Weights of a small GPT-style language model, trained from scratch on English Wikipedia: untied embeddings.
Each number is 128 + 32 x the weight over its row's rms, rounded and kept within 0 to 255. Layers, rows and columns count from 0. Numbers have three digits each. The size before them is the row's rms in percent of the matrix's.

# layer 6 MLP down (transposed), 320x128, rms 0.123, rows 314-319, columns 0-127
107:151165105123155115010117159124124106097104097114134155109126069116146109085124133152069092127103123069151157076126223137155149177162162090133129113115156090127105146093125126117155081097157155109140135173129132124079143152140067123140094131091123163094125140131052156156198105123105196079117106141148106091134125069158141125165118067142132100147122135129108113111121041072117109123147
105:123108107200145108141160099147147136114071097120128119144135125136124118078126123151094158116161057145161097076114126146087191186143161075107099094087132109115163148153116135098090156168174087102162081043138160147113155156188106129102129098170198131124123163173104093056111136108121090117154103121098150100138081161106103127156104062084085107105110180100160093189130100095120131098138
102:145173093131143179146158133087119141092091159175145164073136144157160161156083182142164125146119129103109097152078071087086071115100128122167148162122093182150096106187107165167163105066089113146063115141083137133079133138107122115081126147099164107083161123108150116106135109167133146119132132158118125103165129055126136139105162120119130176149107119105032095139071176081085163085169
096:106120113101111106120172152099128137115141173136125112108140154122138097164097163153133176171129173140108152221129155129150124078163139133152202189127150144094116077122116216122078142116097095115046164095145150162148084159145112101130110124222095090134100131136120207120103122129096145143160104173097099110139176120164137051149091141122174126153140112125078130084159115117091111171160
104:181152135063108106140152097161110078158205175110106156110104159126108106111154170145123101097114158123033177097185111149091098140108144124155134138120112062086108141092133156105143105095060099144149119098096207155150173156127087122114149092147125108091135157172068136133121138127187158143107144126070132163145183108146094114097123119124181160152159154189053150160148110115121115154120
092:099129113132083138131182132152158151088154131064164100187145182148096107149206163144103127112176118106182096123118070163079098144149103146126175142104069118168126140090134113109147144123160087122159142105173214164160209145104132129096165121121129159105137165087103132071145162135121087097145114134085112187147119140120154144137144085123125173101139133119131077125114131164167019117150
# layer 6 MLP gate, 320x128, rms 0.107, rows 315-319, columns 0-127
110:094134098150139169123116111150150137137169171113121161096155088083130103117149134106167201169160126164126105139141104114117080168209082133109064134125108148122092096099135090135131110092134091144113079145130125139131135125117090137062174146137172097098138083026132123119166095087209127049123195135074162157109119127112098132109154157047143158129168095096123113108142083088115146130128
103:103146082132145110104112130118167099091124112121115144164152115207113147100084129084176164163140157127106093070131142112184137092124121130109154150133114193167141133120066113130135131127153102124093135163087150103085124167130222198151185163047120096072120154172136145153159133098101160184142132161090094154150126115090171111118130131100077149143152072105118122190085106055140127107162
090:117153129165146125191163078126105150144220093121155125124142164198142108072086102107126144158154127189147139131160109146098054128194116185118047095108084118118111057138076114131126146134080150128163136140147120125132167069182135150142118118113136133143098133079111132107096120152135070098121126066081086129141083116082120118105164099178138128159158070157137113131136079136160079097110
107:195147135106121090128139118075120093128096122114126148127104154142180144170095166149126159104106100112142014091135113121143111161140128066152087122118124118095105087098131084130096090073107058090114134148172129031088178110087172117114150148114102084137084087140161117091156128138175144178115111163122107136102147151174162127087147136125136175118082119128070183130081127129096105131061
090:132102132096124216094159179110148159130178154076144143187113228122085122120169172079113114106206151143192158093135131154095071161114150136169169140097137188113174102138186073112212137093144138120132118091093170101133188142115084150119152150125088135140130134102112143131121155124139064166128114086090098120138146130087136131092105146125103128118110076135100138110153114160113110150153
# layer 6 MLP up, 320x128, rms 0.11, rows 315-319, columns 0-127
112:153103193119118143117159150148063082176173140121063104134116140116129129161070136168111084132162181138106157139138144143150182146165091081137123106103160139140152148111151094080109102130143139138152087083123172116113084099143124215053106169169162177103138128112145094129108092183207143133096096176129140167120142125130134132143085124091164100167133125082149208145176141153074133165156
099:116145079149094111102083110123143148159155160140138134174112100129195156125162133143152131100178152177103098091190171182148150145145138171095125113177134067102156150173128136133092189159117112157136089099126139112149084180179091133122151085185043128112124148173127165126127125148133151145081084107156150135126119143113130109111136112197066052129109143136096210141110100159145078067112
098:082133118131120166148176084127117136113156129177143094178124122139176127109145125117136180132142182152151160207106115147105110144140141171132119103117070127113092094166063135132100100164087098180127154147072101184198154101159111099106134147168157134161072118110109107121054108180143142079116099118106107070087110148083079081146105100132193112174160127128133105133145148126193047147118
106:132136102111075090142128134137090192138114147153086086094117124093138102121105107107174124170127098105120119162153177133161122142157092150128124092137147165113099123128061082124157157107202108111152107106087170109113138125166090128139181096121154138192107093137180146102140131125139100104108136106113133059116095161114114168010151120187100122127211125086195131099118118139061138117201
089:076164122175119073179108121108139087138131118185104156165163126136140098098129088170136123128129042171090091156111124160164125095176121097142098109121089066132062113140125158136125195142099093138078119136139097183093102135122153078125185120082122117098107111150183129108135114128174112116122188092099171144173162120118114153199179159136112127068166153109056121115121118122177116120068